Weights of a small GPT-style language model, trained from scratch on English Wikipedia.
Size: 10 layers, width 512, 8 heads of 64 (2 for keys and values), MLP 1344 SwiGLU, 45M parameters.
Each number is 128 + 24 x the weight over its row's rms, rounded and kept within 0 to 255. Layers, rows and columns count from 0. Numbers have three digits each. The size before them is the row's rms in percent of the matrix's.

# gate: layer 4 MLP gate, 1344x512, rms 0.122, rows 1216-1232, columns 128-255
# up: layer 4 MLP up, 1344x512, rms 0.128, rows 1216-1231, columns 128-255
# down: layer 4 MLP down (transposed), 1344x512, rms 0.0514, rows 1216-1231, columns 128-255
gate1216 102:147140145140123107162104091134126151105126116114104126078085127109144162151093147128156106110114136097126154157122156118108142106151121105119132150154138114150145122099120139117144160131107153128132113144154173153090114141107160145152105123055104118140143176126155135140112179137145108093151143159141143107106108130146064100133133084128163113155110167150117129139122105132167108111161
up1216 101:078137102145103151155135158118155129113141159128112143145126084149113125160138096125098111133134153117145154143083113127105106148141121133169166130115168081101126136115142101136143136146078126086149090119115102109127165137119113091127152138091151149083110113087116095150147152144123120115135114140154143151113169126129114109156119142104116150125144103124117164154100094138158160139101
down1216 100:138185143151110145168140081185125133141142113142094098115137070128092116096133090153127102150157151122118140089128092116123070170132149105135142119173069157139166127070156120158123146176133128170136105130121173112152101124133099125133050173166100155116109086109144151167145126151088100130128119129130143121142147099155102141132122104107133135119185122132125156145119116130132126151130
gate1217 106:134150108114111107126124135107128149147141108129142120113117131143112120132102143153099096115126103134148118167119132126125103133122142113115155178139146146125142149101129124148100087129155127108142133157108111163125113147147072147120125082107116122121106116103173131082115156139143122124123095097159118099162096112137080165125147115137077098158137171120113140166121146115119124090127
up1217 101:124124102125103073091067129103150105157153136105140161100106127097123121082128108113066122102150144160124114105104156129184128124134174106102137120127130141162111134092129099116111088140079114103132117158114135136094111162153084137166140138115094101151134125149117129152095137135119136093142094130140120127114126131168136145098122148103119139101146141150135118134110130145134117110103
down1217 099:124147120116137109121113121095121125141129147144086141101131137103088128081086139127092150117113148135151153093100104139149105117170172116148148126159103117181099128109130186124094141113117153123097141135150133135130181167158144124111077146181084136104163104104113133109090154102093096164191130091143136114146114127084156126105131105082098075140103100138115152160090110079151096091093
gate1218 097:094145066108166111157105119126134102133149159109108105121114112148139131082130134138143104157114125118124113163125111118106076171107099129149093150118108131130074122091107155153153151111114107159162144114126123149111144127115127112131110150151158108131152160109129133083104105112116115097119082135129145157120151114094144114123133181155132092125141104163120213135116106135143174147218
up1218 096:143131158136115083153167157159168137131139119104129109115144165186132159188112172090132133092157103120106110116100132137144144147137133137167099127140121123146131126098127089125118116129176137100121123122168098128097137109116146185152113115080149151128100104108129188134140134152144139108119143128118131128114077092102072146141130183145132109084161143126103108152112113161114145156150
down1218 097:142123128142125124118133109134157178171151097150061134130160103116100158146141120144107166095120121107098096160094144123164119111164145097102146150128111147122162092132174106138134159154135109167101131118114183137105132119091091115109133144124129155105144093179109121132118141128126086091151114142146130126127129100123106106106075144123156123156160111122068168164125132125081198100114
gate1219 093:142129132122169124109143132101160109141164136138150129128130105114164155129127097119099076100123146159126128147090113104165132143114095108102105168123126073105114100146158129133143122082129065120107113138109117079149094183136133171110157122143119164149124153169118110138099149096145129115163165119110126105142123097147130130145168134157119123124131114138125146125091060121142155167150
up1219 095:103170138128123164129102117130152138143137153122124125086158131129128115124136115113149139119115143132125117153183128122110122134163127146136136084115127148149112132120139114093133123101144139134109136140094125151101155107128154123168111157156121126192124152128149129148115079137108089124106143111117150122089129133159110100145141130140132085137136104112126047145138073146119148139121
down1219 094:115120115126086070120135152104141086132108175187108122125136147120154105109144130111158118154091113102134119135133173141098161129151136124119127144130140133101161141142133125118129111117099145069146146143132145147126113123048123134091137143113100135135095097119125141101100138120113141153107131140126117144163118169152111107133162161123121137139162177108138100124116174112159115131135
gate1220 105:080122150125126131119141142108162127170106153104124139116131135127143096155129132150107111120086105110131112115128108122115152132129150096083170110108103144194089113162084134124138089160110104101171145114102094134162119103117128102129134135070116128098167125131057129183086135118146154115092101084104147123139154137172084090104131122127089112104084134154124149154154091141154140120116
up1220 111:143103122110108119132070144146129111141121085146169125125129126138111143158115099182148108127155112110090155153076122105122118166137121128127133100149154095098105114153101086074134112133137160147089143110142114124092168136121130151189118126131117164160158157134134123112151120148132106134134107127143129153116084157139173145105095090158101162114124127122141080104099130141115150155120
down1220 102:133095106079143142130141107164134104128166136136162097138131143090113124100124164145111111115117152139118129118132133090102177158119152098155102121157106120115137121124145121149089122172161108145163132154137096174108121142097112144117118094161106098085105104120155144126123128108117125129164128099173090110116077126140130134156193133125108118154135194159055097146138133096204159117126
gate1221 096:148112121101099117148167093153132143140134111099144097168098162179130107097135182194154132114136115127145133151104113150074129138106153107122094097123154140122159130115093138102110143155153151103116180111142135148120102157103067143120140151116129121130152149131125138110145115110138144110166142138110128127097122132115089124145133136125147142096096148128109146140119158179121134097161
up1221 095:087185133118170126137129127173138117142122090144093089174095146115131102109161090149122133156110148102084116133156148152099090132114089085134102144138105077114181116099118109085145095106150131091132145128143082151137131143104100150154099147129173101129132147090129158186144100128131099115121124173109160145150089123165141162160105068112146147116095134130143105138143135118133126123136
down1221 098:154156127111178105115117150124144139128189087175094186110094061108093109146168091112107104141112150133140111119139137121170161166128116147158136184181156111163174147086139118116157139130119125118122123148109093167140124126090137128122117099168144109137120183102137140160099124126106132098077134094129180121142126126106141133136081078109120115141152148131104133107126112123104135112128
gate1222 100:124079131130123114138120109131116145151098116134117151155139131115147118158100123189129140145141133098107143154139133177093166098155140134180109117155103150128112120121131093128145144095099170120158125123129150113183132128115176143101135106145127116164173135149066148168115131142093121138121100109104150110133102123080104119157161086088149157155165146107128126132105118115143122098097
up1222 107:081155127122133096116101114130077099076109107174152133101123131099189132131101101127132163160114130145155102102148150169126090135090162117114120092138106112142112116072126142135169168132132108110143153109108087109136144147122133111050113115124142148107122153163138113122131163156105116099139140107118122179129120089119123115131115145154114089099127145131140129169129114115098159131139
down1222 108:108138166164120120105160149063141103114130118149113095088106182121147150076098179128110150165137082117150104152156153096159133163157137127100142168146157138159123207143150164094126131151134135148164107149127115104120131131096121145132127148134161156124115131150102140098141169145085138143098142138148114126136123173123126150139124164169179111140150131105067118101155147130128103133109
gate1223 101:167159138165149131095089140079093098132129097138115102114120113128151117090113101133130087144158135155165163146141097101149136181125141088129099124127140130173140123141135104122111153135130171094168138134087092132123125126136085114100148131145116094139114162120093053120096119111136131084097157129185139120125156100163104093144157111134136130115107097107125122111106122138138123138106
up1223 107:140112137129148185103137119138123116161147126148082123062166092114138133126153173167148114175143136101118074116118124093173128132096155200134141132152156157154128143127179112096116099129122150146143106162123115103144104135137129109095118108110120103116103121106131105093141131160124126132140114150122125164136152133157108126082116136121134166129154141109096146091160115112121093128129
down1223 100:144103101128124090178139095106130114135122101148129167106111065121151108119101136123161183157126155103129117118127151147109081177091095150105152165128159135148142117121156145133139157102133121164113172122146162182130112121233165124111138101118162163088126134152079153084158122115149135117186078155094094145158140109113139147161159108091149133123127098149151118122150123139103103124114
gate1224 095:153114168141132117137152143107115143112177135133163147145104120110153143130126111119164172134116116134106083098139109082104080120143098150082139156096090170193144137151139133132151149167092131154138142124114101116118120087105131148136158106099115108090082094133139159120158130119111137143133081156165090171122141185093163115119100152078184138096154148123151121135134124148204105118124
up1224 093:106135113130101076115155158092086142141135160102149103126193136123088119119149165106107094109139162128143159122152104157142101115132105139115108093125114110161127130092135131125122127140118173102139137169130172128114128110150114076117122159123126108131142151129131152122061146089124087131117099112107080156142162152134106134121145145099161138098112137104138109108150089110137123103139
down1224 092:100111100131153122100169135160163170102136101085161130137113120155123113105125091163138158146133152116147120092130134174142126080144145125117115105124146095106148114165143156138127133115118148189113086108128101151151126110172089152173133111102094126132136099161102151149152123096145142128162165090127123165121145091123125152099153134102113161153104112116126112164167169091112108132112
gate1225 102:161113155122128122119153138117139147117122129123132106126172102118135110164183112144128127152148170165150187101131165155162120164153133114148137158130125082152112115119103157116162137137081134125171087099149114151108113114108160140153138143167141134111157103162146137146119125162164110145104124140145135111149107114142118160149161141085181113155120156136103129113119167124127130112097
up1225 107:182142125090121117105114146115153127152144129147109137147120108172156118205130158127107105139144158102136127124123141124123104165140143107149136148141137096103124129102135131102150120103092123084164120120134108141113116159124083132127138164108196126152146095166094130145130155146138107119119092097110152117144094123137109142144146138127166125135105120110131128162134178130079176113109
down1225 100:130135118090113135128175159115112128154142191123106145179127131136161124156123143136088116129143147115122142074107114127114157121141121159116158142126131099123161138124082141111100106157130091112128126146115107133098129179138159173133146150146148135148137104134115155124118152138151131160180103131159128111150108137151131107090124134126149174136102135146104160144132126135145150132141
gate1226 100:115113137130150066113127109117129130096116155086122104126119135144139098142095159153085097163104106141096114109181129116123120157152161132131128116096129129103127098130131144129088143145153127119113179178141147133124148145155138124122101129151146097128145133114112141171138150130152124129149140121159111152107131125128143150131127094124145185155122078132135138157163141169125120132082
up1226 100:138137147100168145149126105149110100189170127138088137134129123092139182141138118120128113117120172123088166155144123113153145156136157147108103144137152143142139144130121132144131094127146144117115104159109151161125114119120102082140127158115136133121144183100168179081146224153119137139129142129120103150141089105128136141126113145135129139111122112129120136102127116104092127152148
down1226 100:176124162101122167149087143138098131125145128134100131085102131138128148101123132153139128132183154083114119147123101140156165130122118149156103141106148116168136114160118124167117130141138095134112120078133188148158071117201151111093124161120116123137102136134125109132120128138119082098151115155121122135132120136112082109121131157148123081074152145132108146108137114120106121195134
gate1227 105:130068151145132139154156152160134127111090106120185148086123098189130160121166182169151144109134145128137136123138137082120173120147105107110095112156175124097130086110098095131128126126120083121132190152142102142098148147112106133132125100093094119119146110144111114125126101157101152160123112144167167121156128128086130177114096147093147083109103139158105109122110162116123117117116
up1227 101:142110156131144150150081114105094152073109163113139111132154097172113131133098102147119146105106144136113131107108169112118120147134152137147117156113124174162154137126155150109113121141174153116146120176121132123087118121120104121148164120151118119133151127155136167138143134123156143128108167133175105161110077187110148112177114111141103128111113105133140143150145098118118119122091
down1227 100:130161130138147131117097188115097101126120154139094120159116116105127163136115101146103123145163125118082095175147107155142107151152074162128157151148103111129165125140148169149155119103107179129131110136148103093129138141070117134135056164108104111153164136115141125163085117092144153175123155133146130145090153134138135098122130113171157114123139146083147116149152128125138132112133
gate1228 097:144120162114098143148098119112132136151153165151107123123110153120129142107119126132147115136166132124131116104121156160151093136137106126155087138134138097143127144115077136100115098141107122153105101130119099138126163158152129121155125086118064176098144168135168117135161147144110109156099149160159136076141145149128137100162113124117048108082115142101096130114145090119154129108157
up1228 099:101132138123134135133095160102111111118149160114092171128148149079155137114156138145118045155120156133117174127136095118079159138166177136179142079113157134159138142143159159144142121102122130102107124144095155121153145124147083088111124166117127137164135152154161124115131088175087087119141122129121086101110120151150163147139156148150113166131071101157122115113136169113164155178159
down1228 100:115132132090117112076116130136105111160149076121153150154149187162116147081139141143105162144133149096130108148144145148137128114157159108112138101126119117183106140151158136077071142117135143130119104108102133124115118078113122127122084139109094112129151120146153113142138123161115134116134103105151124116150156082117128130122128107156122137134170123094148075094126122161109136132134
gate1229 100:103148105105097131131098113080137137145146094162129172148116111147106108152182145152117163122089071087105150139116141156144136148114147128096120115147149089150121132152141088125117120151162150126111117107136103104139112127182097139160129131172127110154133133155112160095110110141150111166140145171147152156140141139132160114080118107115140097128087100110134108081139136159146120126137
up1229 104:112113122116160129184145132115132130124100107095136118088147138126127143142105088151115106147101112136109139153130140126125122164106122145094149090103120129116111148129145138114108156105165150114136128129070136152153145103051120162143166125087100141132159149137117083101153133105151174103100121117153121123150143162116113122136114140110093139146127132108098098092126172098156086091129
down1229 102:128137130105116106135137148120140120126136110149112130110152132134158131121113127161131101119130163129139120120158134123133134143106139166126121143119138127152121103127142172108072125107129100147130141153137112152137157127035121115068135104090152157098132129128123111168086141099103080149132123130099146123108135151095113155133110152118112158097160141144129126140089130124104104116117
gate1230 097:110136102140124108110154168097123161121111187107127103137147100158153077148108098156116125107103138133156163123140114161088126119158113139139182122135128103118117136118062133099113078095108113102153101118137138144116106098128113097134142130107098158073143108136099142110135135112147132152147145103128115153124119154168115126118094116079142083102141147141170144078108143138155145147107
up1230 099:142122136175124122132131128079110147148143132126144147081131121141094133142121125124077155144108157144110135094096177141117157149154101128127126124154181140149130162135140150090078121120138146108133159133146143117149155097158083150150111191099107137150114124129191153113100148123143111160155115139113146131097159159099133116110098131114098163128100122158142181126141134106099112115149
down1230 097:157126160106118086118112152163120156054103141126086103173131088122132123110144139130111120130150115113135120105120158117159147097127093115158114138105154104111156136091124153153165118158136105117168112142140109131136159150208105104137088141083125074146161157109113141151127159130111103080087146148142121124143103113142104148133161158124125149125136126131139165164121132125139124108175
gate1231 104:099101102127146130135090131179152123088143096141160164099126106169119123093141112151152131150132156145140119117097165112134085119136159138151137132139105130124122134144190165102123140142151138108120156152115147123103136138088159131122098178132153113112106169099142129115113192115111162114138143135132143162130117111134157118110057144106096141109147122141147111160121130120144167165112
up1231 099:188126157115075086141125121080160097144093130083075110151159091157089158126127145077154123129106116100129121153162170121140120129143107102150139145073138132128139116171120137132106082114199116113124098112132140100127129114148079096105137118105154114110141087142108155113142118170087144144115127124133124133165113144127111140161139150157121109168147182129161120106119107164122124112098
down1231 102:120160105113118063104138110110130167143135145122153146111139167142164120156129103098110170135154086106196155146126147153122134115141117126120110138152169117122090121132121094155148125124139125145126100110170102064169123178193098128072180102111127125106091159135110154162178135123103100132103131120125129119102125136088133094109133130160131128116153123104108108153133123150134170142127
gate1232 104:139148095165146096120134162140114115123153119101119191089124151089133132082134155181117112134134106096130131084119136070140108093154145145177133152126148105138164124139139115127125109150159122137125133136122134167105101133116117111122154155110106148113143107155108074133126118138114167134144119147129097131116120120127134125149079129144111095114185121120129077125151103141132087138107